Each number is 128 + 24 x the weight over its row's rms, rounded and kept within 0 to 255. Layers, rows and columns count from 0. Numbers have three digits each. The size before them is the row's rms in percent of the matrix's.

# layer 6 MLP up, 512x128, rms 0.149, rows 273-379, columns 64-127
106:101108128099138105136142147147120170129115135105119100129105147098117118107077126143117128085176133131129088125177162159148145148118129098131130082126172107096162128125116132108129121110138128
095:144111196081128146152156157128111116092160132146134157128071133134088145127134077110106127152146140118162175132137143133098156154113169108137166144122111183133153107116117157131153098151118159
099:133094190133139113151174182138108139092141159129153116132093113138150099076114122123154113135144147106081144084136139066100159097107130140164122147117136117135155134110120159098140106117179130
103:147171124096157136122150127100175161125108084119186089135133130173167107124105138130128126126109139151139145158150171135145166107098121136123144154151133068091128110119119126121133121106152092
100:071112132115166157075103127124142097115123107101139114125189154140153131129108131108120165102140114149137113145106122127137114120070153124133110137101117086124118119067140114104130077177146124
093:109138125121132075124104116138132179153116089093159123137141105121124121118097157140100118125090122140132143121144145110131140100137128088091101132151148137134155144113111081141151138107124152
091:102145146091150105127093157108082113137158161141087151124167085112097119108113123160105154170139107138119099143095132141132119105142114135087115133160139155143119138120143141128107114119208125
101:142154116112094135148091180134092150125091146121116109111181109135093121115136084103138121099154170146114144114113149139173127074130132125114129175168118134139152087129167108108159122149147131
117:116151075109141138122106181114149091141134121133119128144121133117131085109121060152146127127093156124139117140157114114136141123097096094074138137126148078167125146129128142070112167090162128
094:177111152123107115144108126142104133126110136104156143106148125141114130118107147145132127101175138178098183114086122104146109103125167114130210122134151159143132133139136173134128121130140102
093:108154105113074119130092099116116120148134136103162116154120093109139148161125124126097153153111123111061116134113121076124099109182132107146168104165138082121157136114136096082105135134141109
113:166140138094111125094115140126137146161123122090106130090137151158150090141102142102104108140139116131146119160166155082111165075152097139155160097148150098085121132081128096137111142119157122
096:099107125140136112150160127110119138114116103098152130105146134135151126150112155130123137104095130142133187165146090144106121137103148160140124121109157125137146125122115123099156122133161120
093:113101151120137111114133105133095097123111166125139127132096193103106141166084127134106156104115076088105097133124113106169170084125189096164138140126069119080122132132146163130133127102143130
103:100125111128112161140092157103090138108137121111149146146114095132114142091096120130141187158121139083154160179140087124125147106096101115135126156169134118146125130114142110099106077114174091
098:100108144126082111115111147145127133102120117110140119140147131142094091159118124134076137137111161100115134135121133119085151107085157130187143101161121169127122141063122150127097086117126118
096:115128156124166104106142116123126126115126126145072133160182153125141099050125081093132150109098144139107142091157145114152144098155117142115147144152126086156123146129124124098132081146151152
090:123114105125097132106154127132155099160101113127075144116156158109121122149105121160139117163134136105105135129102148132167139117075124109175148119113129096097073153137123132119183115105124095
097:133097118134141144159116126162143088130144130102143097100172162116157148137123147164099117121099152097135064105142135119129136106098132126117144082107130086129146123129137117125099114083172118
115:131137117129107092141122133153111163143148130134105180180140149147110104140131102112120138181071128111152098090166120152115132154146104121138178186132145142096151134133153124112164130122154146
097:115141172102160127121146148157109149155095152094120116163133123138085149149116138126148118137135131109090105141154123151148120110127149089133148109137148153109128151124147124109169142135170110
095:120142126131125116143111109153065110138146114114104127125113136118133106134136127152165107095112112127123119087098124138136100106155112140157179114119103140111127129117168097119083161119143114
107:131127157114124171138104144106138110132104116100141146105185144177142144116120150142124159077093148150121113131143129120119171121143136168147128093157119156141135140084139144101132097113164165
094:121133155127164091136176166123089135159116127107141152076109141102142148163114101106127097118151129182104156092132131147098165098098145138153144119126110135119161087081132124106105104114127115
111:133123107108165156097145174107107180101160126125167142138135146159108142139101124124163134126130148153094147109115100134129151131141128109098115143136120163144138160110130089127130099069120120
105:112173177145125139122134102146151094134090112113171151117122132119123149129098129127108085117113155133143109086147110115137130107136155148144143156097173135115109138128162128130119154112164130
110:130092109102138153166163107159120102111145120129095138127144123125147131164118149104147139145168144134092098126154122107124104092096124156127166155153120109097154144118150151088110135160192164
098:156117131111123132138136092144099129114151126143121163152103140145181120064082104108169094105140153121172093170103128103148139136084103146144118096130095103114091108137117102122131126141118107
090:134146173083141127124110107140168117149117122122105092113100160094156111138099124122135132114106093125116114103158126130143139125099177156132151154158137119144139113117152133094149076136122122
100:129166149112176110126162154142135109164093125070098132136101109092157102126132096124136119097119143110108140141117134155154140115112146067166154128101158121130175116105153102048122118105168082
087:064122174078113125102125128150119161160141146154111140088087115137147146120119128105114138136106143131122141142141152117120139123120129150142137132146105081134153109121182128119101082144169139
086:086093139125154127120138130130116126154118172074114134132093133104158165137090156147120093136113151119099135104093102112162147124160148126122183120157137162125149151160145110141110163099132108
087:111157145137140113144101115083104114139095150115140149114143135109128117171123110095108140142089148085158132116120161166150116084081080151146136128115177107095128128107160128140143169160146107
092:115098105122121105147157159141127106086135111098142085136150150120097062133107161112123101148123135111073172107124138093136137085091128133130101191111133109081165119092095131101149138141131115
091:111106142122130107100119124136157140123148101138084120114170132173135129101107113095136163136100151141177133091114143151105119123113110102146155127146150124159117119094127124134149132114144102
087:139155130131114127130105132150176129122133122098175126148083121148098117105111117121100117135155116154133121114120094092156147081091135084121099162122163116096107145100147147086151134183135118
096:074096125124152135116114152155111108127138157125100155159145152110111116146109151165083114143154081117124087106117145092111096119120137143115093124125131083109085160127129143126109098084152125
092:144150111106148110158124106175141101120117110085137131143081110171080157106117157138076134120135129139102097148077109145110122091153138104108137107130131164117195090125161124116125125078125199
112:102145201124155127172131119120124109096084069107110094155167154110125091137118144165146123129143126123111117183103102127127118111148154101132107143133131178128132124148148144100152128117134119
116:097095106101132129147146120163086133143129128130116108115090124148138112148125111151171139108167127130120113073144136133096138123091151076114153167160118131070131153142135133065140112092156106
112:133120143082134153099070075148128084146126078110118161141120124115152113108125071159157176153106109101095146104083085110117145100137127134152103139103138128092169114095130145134113086091113143
097:079060101125098109144122125167095086154128110143133132116100105102111150108127125116159161106115160197100149096171123103126144081095095086134123183130097148121113126101159127116106126120134104
093:097117128127130164159170132140077141150135128126163106106112183106082121143124132110090128146154085135106115134118132135131104135128155140127164138135126152091116100114142121074116134115158119
087:103150135104137137135125147124133123096129109100117092117091122144127061140133134154124115120161106178145149088144129113189132099141127112104148075174081143109117124125125115089141146137148139
115:129126109103153127103152163107146129079159120111135104118138108150108085111081141133087120080132119161102076155162147163123113129118104104123118161102121165122105106078121149109119105160112169
096:164157143136111111169145124146095161132184158130146150160125124146139109160125107123116117170149106094120126133190155112149127138149137093115144135108173157119171108091125164100129076153125158
105:105180143133140135145148096120109167092105083126108151122127147156118080155122148148119132164156096101138120109185138089128133086156175163098112124137129148071132106147126076116125166119155144
112:133121164102110104136138095136137106093166111136123158168145174112146136080109170163150116139140141154084132125113097158152132119141095123136147162150158107126128099157131113140146139146117163
104:114094155077145088140121136079112137090166113133141110135124117138130094102107156165143169088164110113121098126112130119163129110142173149139157152115126100132142155139149068138140106120131189
099:117164154119124103103160118129137142111126145111116144121114167113147109143141166175124170127148137098155122087173122123176110166126153081128099152136161107138130110104097123130080106150157108
105:095060120100098116144163124133124153082122170124139147125095127145147143111104140115085128128137149126097120155126145171159116116140120098106152144105137117131178105120124161082140134120137141
109:111136109109132091116118130110118091102182104087095128099113138137109130092123127094168125100107140122096094097145138138102171161091143097155142100146099126148129092115123163110159100163145134
091:156126098105135149177075155150149128093110145128107151131143125124111122153141070152150081176137120117142092123119134147122155152128135098132185086099118157090128136117159091137119126097124130
115:084123115117127129145129171121131182118142137117180089123142093181112142080124154105132100137134126136132127135107168125129148133139111129126146161126113183089119132083103150110153092092144177
121:118176091108144095185124105157128121169134119123150136147148148118156105130120148150117137102111179124090104106099132133121135115142121131081173149151149132149122113085133099142149098173153138
098:116149137059189133113121124133152129095140149132125126111142150144085089170126158118128108119167156127107121111095125095136174113143161145132137131161151113124117133120155136132135135104138142
095:105139157076109156128164174129103122087106128090109086074123124094130112166082140130139135167152115124173108114104143107096111109121160089143123102123109157134121111120130139162119147137133126
095:106121117100140115117133088144098173146093123081159172121108163065117139167084113171129120116091113128120163108135071116133111147096156098144097165113115165124159120128129141115119113147143126
101:098153094113110115119155134116149169137140142071115113149144101119116119103098109142146159126143126102106146120140151110100174081102124109103177105111150131137121095139130118058129098081166106
093:117104149118115144171139075168096130131115091128156165144115110141124148138103127144120130102093142110118066134102130154088105094146159134152149135123110168142151125119201136095164118146124113
112:119108155119125177144120124112153127170103110113131100144145174143124149138085133123136123127115125151129138106147111130152123107111137109082132131178134125140137089069161155124124144113166095
101:106168081101170152171124106104153111127137100100126172099120130132103157124113125155152083165143075111154133133114142157174119119108120096108123126093134117124133118121126171137137132120158148
092:118111133094153120138134129168099124133152134091118162162087124114099123158108123115112106119113126137121147178119154145137147113119101102167160108102092115135143115151090142136122131137129125
104:137127152149159148177147134109130170119172125142118121110104125138119079121111093129138156125160073147110074125128122138127102127111134142147154148158146119134137095090114146127102100117117115
096:138103160117112149123138104172145168148162112126154115088171115123160091107104140149135110119116143115141151145091117127174169135151099109101136151145089094126171120171136136102144168129149142
105:116106139134102150162189095169113118130145104148111160106149138131139103136129139172104165122163118135144087133150154139101122089140152151116140164177163148135142131145202141109100095130118158
092:080095159132126151103121086146180141098110151099157122112129148165160149107099162130144125133126165144187136157147072150138141103125109099128116137122111153102098157148092130160117132104111112
102:136082110116104127187101105159133125148125119115144130150151102109108109154133129113148141072119123062134141105130146143105131116138090124084180115130070113101159118109108125128130071128156126
081:143096132131162103166110153102131136088121136120111112150101129164150133141122090138138107122144079145152144127120143102154132120175153144159180144153143157067141129099158099125194143117160182
102:083071099132179107150138117129103086109129095138121131160108119122178126142127111142116143089146159110095107116106141102156167127153137150126134119135157092138126172114139138101135103111151102
114:133076090137138124136120102147150127141103119131115135158095103134162150073123087143131126131135158091128120131150122119108144092098166149100148108108139102140112143126151102127111114095157111
109:162119141089155120124132163144069086120145132115142142128110091123134073098093130129099132123132116105163118118168154115099116107129131119096115126114155125172090163151140083107100127120140134
089:142139086091103134172131123127142124120122111087170102170093146107122151135132126112138120119095099123146136140093142126134188078176100094159138096113130121137121109137138104131129123154128121
100:118160130102144125146116120108149144105152174111172131126176163130106133096128117133102147086175140111125089133172105140143111085131080092158157153114160152107109119127140128141182133080137092
102:120141138115069090140140138144116093147099133121090165132151124100062104106126088127112139176113105124152127140169161127104112159134141127142141121133143120099142130181153132118145139122142145
095:143089163134131155117157107106142150139135112084117104121129138109140146179128150119152157113123163111130136104159141104087124106088130127088115125090144154134126086069136064136129136098148130
104:108114152133176171152094138101128147116116128135141138169162148109115112145109129106161105119111101107170121151147099137100081119148129128140105141111113135103107080088128142142106092066145134
096:125164081098129110125131144118089102126172127159099125128111108145138120093091120156149132081135144124112107113133137116139116159067113107135117141162132140153149120128159122115112124132122081
088:111088124134150119133150109154123153097125160121116125143135127147128144112117149129118132094150123127107160128156161141130132108098143165085152119151112108140109134139148090081183111124147097
090:163080151097111096142157134134103103135116181131140089121107143088173131182087144108179150114103118101121144106099118139125119116140088164173151148160120099100118140159141171104140134143136133
100:108145105093119123188157114128142095115203148131183108140111215141147157094137133146108086092175099114111126111140116139147115120147131127085151136134156132138130149108122159123119102103113116
090:140130103140116136133097079154127109123127114131126115067127133121117087147139109133135126163102172128141147131093131129138151098110084088158125133128135120086148096123146129129101123182159080
087:101149159100129099124188125170110173123159124129126152162083089131084149068134127103079126143112095142115123144133144141126141149123119129118121140131140128120154119078167155085153111132116132
096:133125067124094135123167168150107125140123097084126102141120115132161113152109141101104179133095133154117135151123116089108107078142149113088132145098132105113143101097117112087172148136175115
091:153142132137123120116144125098129132102129169140164128104149139147129161090095139110166138154112090085099100104095092141140140144109140103122119135163172138146150142147149133095127144143154105
111:101123131139106071170117162157125104126152098101132180105129132168124138155125150161120127113189160086105119092136129109121135119128123127139102102117171173151108101108128152123117118098170090
092:167133130094118111089090106131146138155122165137088145101087134113149101112106110094118141104148125116101109134130130131126111072134149123116109154116093109102113085108104081098138107143139107
095:113114150114133123161104129120116104128129116130141168147093129144073088126117153193138122115107121086100128097109105105108147127125170127072127119095146152117156090087175141128143139130136166
097:115146093129140140099137140142136128094085103087112123146125120129110126133121091145142107143103180122136104163078166123131151172148143090133136083092106109153141132091156126136123071112162129
101:135153149132150151111138092087145124097171071132170135147126111160156082102118104149141186105137103102158099116160107115144113122099126136139138171073084128130119105094120151122118081120131128
090:105113150143133163177130128111171136118089135112085137126124155086133145115137147102148091111183147117157125124116116107108136156116147086095121113149136136090133152122125111112156086116179154
102:082185106103157116088126113144126132131111139154084132121182148133140146146093101168166121133162122132125175122185102098084134071118113122108113148103129166131128148141128112119152167116138132
102:091097137144105202109121153146118148130131105136125111163166150137116146151110151124115141169115117129167138129154118117102123092127142100128151156156119169156087133148179128136110088130166130
086:136113120138094122170154117121153128105188136129108144144131134132119166167104134190112091120149110099121127137078098080143147146116149141101124097132123104163083148135138116131135112112132169
104:100141149101155124162148131165122108130105165107087131124158132100099114121133121117138137165162134082097169144094140087144166149126169098151105144125119139119125157130145117110164114116133158
085:160161119128096105141147117125109130138158113128121157116105155089102090079134104117146121141083128135134147127120124128113149086110091144153096118126139174140162096104158112076100097176151126
098:135119158071137119181155156141086169144085154118102148105109128153116085150129142120130119131164137134114122149088148154110157113107069111145166154151099130128144150104126123095125133102119128
103:158141127096113154156156120111088113117133107098173147127157147126117152129087144119130126141167181116121138091124134063111121094153117068128113131093141107123162132132149138121145136115140147
090:137152141114147084139130171170127092115167166122112108128111133143126143089116087145161094143106145144099131117122149144167168126115109146153118115136136091107180131098138172073156114147140114
101:147125179134072145171186132113155127113133117115112114137141134160096103133125114107111145100129126130125095121164115152136115107143146116131117156128172099120149106096121136120149119089177141
109:141127151070084104164166078132107095163154116124117129129125158153109118119118103139100130122137158130163107086134131087112140102139150120144135180130179116125167120118130157133124079150112174
110:074072158084101099171132118115106123121144113126142148130159155154124094144129151140106115121170133139144136138116082114130138081116116133142158136137099122133151168112115143135122134153153133
102:155133110081117119129162084162080146093131113155126127127067094165117136145098103105116094099103120151114125132153159158142156137143136115124150161109129147104112111084137141073116079134103138
101:138132129102102113128111096131102132110116104107150148173163146124109112131134134109088146119156121136124102138146123122140153134167131110105144127109121093141142117122114163117121119116129138
098:142158152129130129163122138154143090158116114130099179094155158118107090113115105145126112124151115121136155121139113125130128121075127130109116127127132147107156102087184139118126129122153133
099:104124111154117168139103085151153155113151120147128122101169117138105131125089108154157097098143148143138164128131098122119184098074130135106129132111153115151157101153148121101159141127136140
102:117096098094121114123106108137177095182130143104129169150166187130129130173096138140079155135085089133153157129145101092129116119134131120089127101092151113132123120105115115125134124130133162
# layer 6 MLP down (transposed), 512x128, rms 0.141, rows 273-379, columns 64-127
104:140147149106098093123090113136169101105107115139159112131078129138106112125111149123098128140110165120120093104121118134144131120118151123118114150171130141113120133104126134028124112153083140
094:133145118148137113098111111136109159119112140116092117113160143111165088173183170139096124111160069133083109105132122129126140130157135128119094153165143132092117090138178109112136129117137111
096:080113149177156094144119084105122118142158121084134139142149128109151174112144102132091151124121078109142154149159118187127106139118131134139154128137127152132136117165125150074125088105111084
103:185180135130149112089101133112149117155102129083133099110154123109145116130100104140149107166148121136119131121188109120124189133133127113137102125119173101108175138063101136134133127089158139
099:162160087104094131140145153105104106110131130123081112135112126101129189146115137174117114108158107140110121169117133108095123095113092090143139122130129094126120113128119171128098114141085129
097:146147157127130096120129147125151139081139165103132123138140107141112153108152159135085184107143100115158113127128116118127145122131140081130136135142140151114111099116135099160168123115081131
097:118096126158111131114157132130130135093127117146156159132125156130139156165106149078144145134141115149151137095086133122111113108138168082143147118076138126105105117111120111159129091137119094
103:114127147149147101117146163133125184116127151110131122103130140107143096092122107116139150120107085158146112138103146080121139136136142140088127166087128126125129139114132128182104091110113125
115:169068136134107097143169160147117129137123130116113105129088165138171154135100111122126153150137134140171171097138121169153130112119139154140131142120165159140073157159166126110126184141130154
095:154118162133144108143131089127124132111112150138141124083114163129159151153100097144131125109145128111159149126113102158184126099164167156133136090134114121165077175151149141133151090165085101
096:150124112160126126122143160114118101090132120104152195093129083095130071118129152135158135144135130145192106128143141123163153144156096167093169125149147140114162128123131144084096105143139152
108:156134137099113153111139163102098168134145133132117125076089135121154154111106121137139108101180107118114175120199126112135138086139103106167140113106159111085137143110137098165079128138104092
100:153109103098140132154168124103148088067157120164140086160108098164127117136179101190100127112134111129140154107085146111122089154133143139162091143133147104119144121149200161123150111141096131
095:110126094118124134122141120088123123142168100141117111139118142107127121150176112119148137103103155141100125159135130145089122111136117117134170086114193131126117137111101111145115141092098160
101:117147155162123163117154111112117130132106138131137102140105098166095180127141155158094104142143146179120120180142153149117103127133128132184154160108137158151120112147091139154120106116112085
093:109153110152166124088130136158148121090133136110156146138142079132113135183126081144119126132139118150118106115106134131143155128116092123114150143118137107137123147133111140130131095081137132
093:114123139145129103136144113124160128108124141132184148161101116132114170163170105152157195115122124115150148180137175120159127127157171065149140137086119155126155096083123128145155130113109122
093:157142106170146118129163123091117132145103115101144126120141161150131137083060156119129120152164136142117120140155108107142152133078119131116121134153143093123140145109124136106168108096137096
099:089088153150071093094116096127122123117170113097133144106108130097116066119166155094109126141116185121132118144159134153147100115138117091121131124146081126157124139102124107143116132099108141
110:112134132140072116089161130162138136120130126137163098127118129128131129094098123091143122116127178134141153143127146130152186127139103160103133159136157118131154090131140113192120122144117115
097:113116123135104104084153109103112133093121153134118119128113123195150116132143100124150087098159151100143120128134123125139148136154163107104090150156102151112144117091113118161134117149124137
097:116100088135144119150127127155091116124137119093125087112117164120132127162114084144161127148155113136125133163101083133151103128122128126129129144092072181136120114109104196120067169171083091
105:171144136122150133122117131157103116115092108183086135170112119178104149101124136120123143132134135167101137104165128097138121106169080103120136106140114140118126148106127123147081139130119161
094:144127118136160086128131127089106113132146115088140128122123107085160112096155115121076110121167084083127133090112146141136113104130124118160116114121131089178138129095136149104121109138075112
112:129118125145134104110155152135124097169147142143125115164089120064149162107111121071147110139107164124146127154118138152098097162154114118105085130145140137122129109111121133116097145118097118
102:160126085148157147129108115133127112088107072180137167124107159139179145094129148117115128133102140104163153125145175099072121128124118133121162081145137143145167102100102121181125125139162141
105:099125150135101080096130150134133132142161152101125137156152131135111129093133130125107108141140158131148154131097127106153123125158140093095129118115146107140101080105129140120125144113092112
101:125105098134126136148081121130128152129139106140163123141181143125154127157141185130132134124132148065111145108123163142137136145103087119118143123176085126134149085092122095077140135154141132
090:157116086135132143176133107111145116097096118153123131108131061107111147122137073133147145108092110141171090129105132124109150143121114090120160092123120085134116159125133143104087122093119124
098:135116118152107146102125115147109105073169121163111117158103107145109145098171185137096112152142152104126138104122134142150106101172165139138115058140139131137151127147146113147140148121140133
090:161115121136130137173128109142121104123116108115146138129113100117077140109162083144147116138139172117185120169154103140128134106099107121121101166078110112149139121138096128161162130108123119
089:118155142135073123162098137151142150097120108175184160132144193123118096114127107098135168136152123102109105093152128136108080101114172157141137171074156159118153106089095080154123116118103111
092:123161129173123119116103119122119127170176135125124090137122101136107119122166115133099124160128081127119116150122141106108132122086151123128128111119166146096128104107117106153122129128151147
095:168149101141103123122121109130112192131112083141098152137144120141147160140155156147131109155137105107158204143108138071155128166118166144091116120161142133080148147136141125107106149140124099
097:174149125131146102105123089155173142136137104185098099149118106192136154119149092114114148111136149116139143116137119122106105104122124099156162139125120139173104088092132128129191110115085118
096:114136117118126128154149148106132124078140146136138140158135129134190124091152092131119157144103101158111092150111127130154156112089137143129120164107146113111088140110111151159109119155073116
097:117105106129105157141142141155125130148141092155117127113110135167136090120156173132114134164116146119136163092153115138114103151153174134164114169115128124158133141147140104098093174143105150
095:188151119107182125121126145139124121123131117163114099126094096187136155125128101142152172108111111138131112136148127125072119085131109153129153086108114075106144100196098116156160122120087142
106:126072117117125132167188092147185121167157088159098143123117145114152127133154155107146118107172133163145155102128189140161129111151127153097113088170125116118157160101157139106079152123083115
110:128107146110132082094138128101122147133126120124149072104133132099105076124118092128122166174139137163120112133136156123154136128145144126113151113120119122107124091101118131183179094167127152
109:112134111138146109101133140147137150144118114184113080149153124122102075122124143117144143135128132134156125166124135170104111143131097135122125125132127155150097089130130132122156125082099129
096:111128156139162108162179107123156122143142106117112154111147121114085116189148140139088082118163085129155105163128132132131155133127121133149175176160142170143114141153122137123115119119137103
094:170135118135132150080154093122134138121123146117116168124121107106097124108144138131101086149151096128149113145168152163121072097137143124129126112122161110131104098156171128087111114125160138
093:038135129118119151121140128091089087106090161098167143134120152137131103130168090110143131111125034135152128168121117118140148111144113130105137140102114142115137090128136104141124142130134096
110:105174118126138100119100130186134136090111115113096130115154120149133118104106161113139109095092150092176132118137154123117187144135113117142161081118116135136092146133123112135118151107122130
097:147121152128148097080111136107129127102095143089130115103147099139167139132125127137114138102157116092107137145105120142136109162156149109129137148141100159148064111177157132146123136113114112
098:118080116148127119139142087158162080133145135102132105133159093162133141109156122119109114116135125154134102124103123138158146171104113123144128110104127069149117134106175176102144122093111144
109:159093108120122115145133105166124060163169090141117114131124120101140129169110137131111130119173098118157074166160151132112158164099108124125098132172104151136117133154165145094147143098106128
102:142142135152130116075082106149151138100099136136163147156132126132128127086148141127158113140147160096176103100142133165109094132136157129121147089114148101112142134141093105143128152127192155
101:135134142163159104157103135142101132137142140101129176158085124137101090173111163118166148163127138121108157159103137117158169119175122099162143088152147117129123111178129130129101113127106159
108:145126089124161156105133145152093105099114134102108127100157144095092135157115156169123153135159115161122111104136146122115105136126087137154076092124142116113092110110116129131120148124132147
108:142119172173121153100110131168123137123081158150117121082171114128125111118135112170115129142143142159162157138095124116162080107104147109081090121109127093190101149136147160102105102109109096
092:105083132122133094128142157148144140091121126112141108117129168129163070135165091159159155147147176126136170081167163163150163145116145149136129137147106120122130114148119133102115130117126103
106:116113117170125110131128144114097136118150125121178140133111111161143182126132114139145153087122131139153158124132134152121151155136144142137119126158105150129135089148121157127065149137071133
114:132104135170117117129120174155116131153121133122108121149139107182138127122120103095096144104124136104098116174095167120129124154065136138097128093110127091118117138138121122128122100127131128
096:140137128118071130132136172154148124123119129166105112139149109099110134094167120165126144125148113133132143120142108116152110125160156157110105105111125119137107126130117116122147127163144141
095:087150163104081145079134142101135106128140104115112152114109167129076117117140134124121133091131106151151145090115166132087154098101097131107076089122147148146081121097146132123127107162128118
093:109121075091140140106112088156128163128111162155123127165122151100136108120094162138161126169160090160126157145099175152149093140137108106092147133126142095126115102114126129127114156154115143
108:140099123145110120105109096142099101115097107150111078135157111180139126132148107155156115108116113111144155105151137137137124117143153145134145146118120086098092113131160122139150173116179151
098:097129115136166105102101112130122142110122100196102134139150063165149148141191118118148145099121172117158129158128127119153133135117111091155164099110138118132131126191111112152132155126133119
115:141169136163111135165120135091122151117162135133135126102160067157150145067142123116121161136157118113150154107106089164179128094127116152130151074128086149093134163122185157128155098119120129
098:142179100153154119113153105098185127132118124135128119158169136123157122100087180136120150111101120133121127105101100108147133118106078111123094112096150142149129094076140102105131134145113134
093:124133111106134120112157103125136129163150130120159106152110098114118134111115125137062130128154082133141130148108162112122128110117133144163143148118141134134146104148110101155138161098146133
097:144134080127131127095105109121101133120115103159135141129163112088102160131140142101108155085109182092141117092142097095107138147128200102174144136134109114137118177159127108102115137124141111
099:141146108127139173181120151133089157175150127139133138136133130127126138101118135141141114127114157123088165144123131117120142123097105102139136128130123091183106111121122124138153126086135115
101:118116149164172102093105128102166107136124088128133082115107159139124102137132133104130109159154148126115113165143157113145177145144114117121127119113089131141161124152100072169145107131123068
093:127146149111149129163162106137137102124124093132086143158094147129165132098167155127131154160130077122141154139170164132165155153107140132139172142111132116103134109113122146131112126108125110
099:119125135133169085151139154105138147083094098130163143145145076123150145139188100115120169118128128132141114136144139128108153164141129140123083134166180148128170163146119090167129122137104117
083:128134091131132119102137086134114142165135105125126137152161128110167114147196106077201124128128125159155171158149124150125135118121090178099139102101137125108106123102137090095112167169162176
099:119147145150102079155123119092117152108138101121155168172137093127154136117177121121216111123152143115155104112154138133170118151123109119155131108107121093134119162122119112147116147146115135
108:108101114114132125178146148138126122093125161129172123182149149126142130065149124092154116079109122093109127171136138132111091147120109109081126163114100159162133150148097123154132125112091134
108:142144152111126113095106072153162179135106185123168138082166130093108128121104141132129171148108102121089154095101121123119146139125110132108093116151133133080126150104123070106125126165090153
095:125132086135114134141116113123150106101147098142156116187139136132114110127181112107113146098126088105109130135135147122148174109135103087146126191102083169140114116103129134149114145162089136
101:125137163114117115156178148173125144104113077147085143135126168162095084135117123102118127149139120143111148188129160111136111144125113126080134131141104173172149133173142068146050126149120126
100:134130122127156156162161095141154166129110110119126080121106075147119114175139127122107102087184158142117129121126167146140170125097121140141139148131122102060129116105136135091121142127147158
096:100101155119098147099152139150128153139132119150166150106142153100101130113141162075120105157107139101135112154058148142105084143162119146133132136142152130147105125075126142114127117123156127
104:134121125130114139119159133111143076165165148150153067166110140169152123116125123166169138130069148108131115103152121142116112127100084113127154174141121111166125119149138138089127085122175138
100:108106144112141088143126143138097133173099116188130127105162126094156132131073131166110179118113149084092134101109160129156134164116161127159122129105104143143129106125110106123101123130145134
089:122114139196102117112123136110108159161123137136109146110153123089148110127148143114116129126130188101093132119123102112126171150134079089153152149121117188140110149112110139091084102132097139
094:103152137164160115128109089087130133150132125101174090100130102138131087126117134122137121144100092108154115088146171142091116129107115132082158110137153092166109087136114133164112099128125108
094:148131140125143118113109152136113136101102126144084131127144132125135094122192148132088168097093122109134104156120093127148133108062116112158097114156155139118154118144178095134136134134115108
089:087150118106135151078151102179102137159158135148136079124134147150129098154157085152117143121130117116106138140156108103152187110162175132110163128109093145138139114146130136124146097111080095
092:130150149130147130108121134127119125106097122111081147140106117158146124162135140110117116103118128086120049115158122153152130164120152106153120134130136111130105125162128114156141174125105114
102:167134132145104118120117113137136118150143155115176108143137116078128143134142135107106109123090138091112139118092139116120133168113103123165127089153111144184122127152118079124122080166134152
096:107137159142121161127135141104113182089106077137152099097123121138183160121150130136202149126153138091096081116121140137121104146100141122145124133115129125104130126122143106124101129144183119
106:123170106122116142094120117165096098155080131157165115133080108107127101148127156119115130112141097124161121118125155144116120119152127157132107162139121109132101098106109090121176091100160119
095:113141093132157161141130136141104103138128092145115132159189116109150090107118095078140148132115109111118090127125132130121072104122125142156107136133113144120101129134116157144075115143131122
098:118135142104174161100099162094140123141092104136094147116082183134136104127178073135133101141115104128134105129072158131149142138069121092133124141134120091157126110175136142111157144117110129
098:127090113147090135146119127121126088102165122117125124137092118173140114151141085179191101082134113085112112149162132112122177162158132153176135121172141132146128146134107133124177148141120122
096:123124153191124118163132144153119117115090132127100110113070178096107130184177147095087110113157121160112121130126144116114163124168121137133084128193127160127132111129138109148142128121121087
096:120137155150104099136123133135102111105135121173137112138119122143175131116190074075152118138104177108120143133108155118112115095115122164136118145147078099139118105124131119075086170147139145
103:099133108134119111087157136106118142142128133121125120141158150136158122113103154197135080132120152136100075146161096144149067126149118157133117150140143184098178145110150140105102172111068131
102:152046141161134113087150118164125118147128143140141097105122132159104156107187084123173157146108108140105122126144139125122096110117097090142108141120166137131118117144155123083133106135147113
093:116109150146095077134122150125114141075171107187166142120122169131126143099165090078137147123084154139143156156115151125123092073110152177139134116121134144138140116125134093090132145138160095
099:141142132164095139157084150126130170145162108132161061137119146116115149088141125101120179140136124106126155100171134101189125121170129116104131125102129099133168164075124155165091137118119157
088:077116126164126108130095131157132141176118118123181112140162133146131115162132134130162160082125127140094137136157045132097147122119118145106148142139111080113111086111127117099147165125114142
100:136129105095093170154152133144123131154119126124135078143147118124116110141077159060152155173140058110153110110119150089117143137116086144126092171156166128151122090094142119165118123062121125
103:139107125129116144080157177125129134111148155118171141121136124102132106126159142130117129162109138124131127108161127124142117098100099178139075117099133123112129123134124108129134104131129142
090:135081092132090128150131173111106115092155159106097100129135130103149130129104136153176163121124140087159119140136088132148134128145128095087168096116116148102144128146118121122116137148110068
103:075160134110146124128140116124091127155122117109146112120128125141151174121116124085094137124146147165092137098110181155142090101140171130138129149125112138130172135148121113119119128144074065
103:107098106126130157128083137168148149089094138165153096139166162111148124121110139109143112086154090118108113124115107181126143146078108129114149081153114135141144131139137131113149142144131104
104:148134095099138134108096137113161113120106085152104118139085084143114137099163166138135138080119120152117109130145138151109116126134116162071124153086141150110128095137136095152187156126141136
101:174119119158155129119115153127140115090118107124145132124139141113165128153161153166099147130131084098151106105145149082121139109107096147145081090165140119145118115144130131162133135127132143
106:145129116134111149116124149114132115153111121101117162117127157108124099194190132103142108130139123164095156132113113155116134161118165112163134106144127136128105133126136157154148109126083149
100:126094145105100135083166168136162142135134143153115105118138139139163172152139122128126115143128115128145144155131144114158126150141146127137138164134112092110115113148120164151146184141077094
101:113106111172158106144141154100110142124124150123160113126134106168141142151151116127154131128158150163132137126086096121153136105154143163121106134105092179127131130101150147084132136126124125
098:172131108117117118129135152128076130148160134135143112136112100125137089102139107150153139119179126161099151139083156148147129142114091175132117093162148167156121125148127135183116091157076099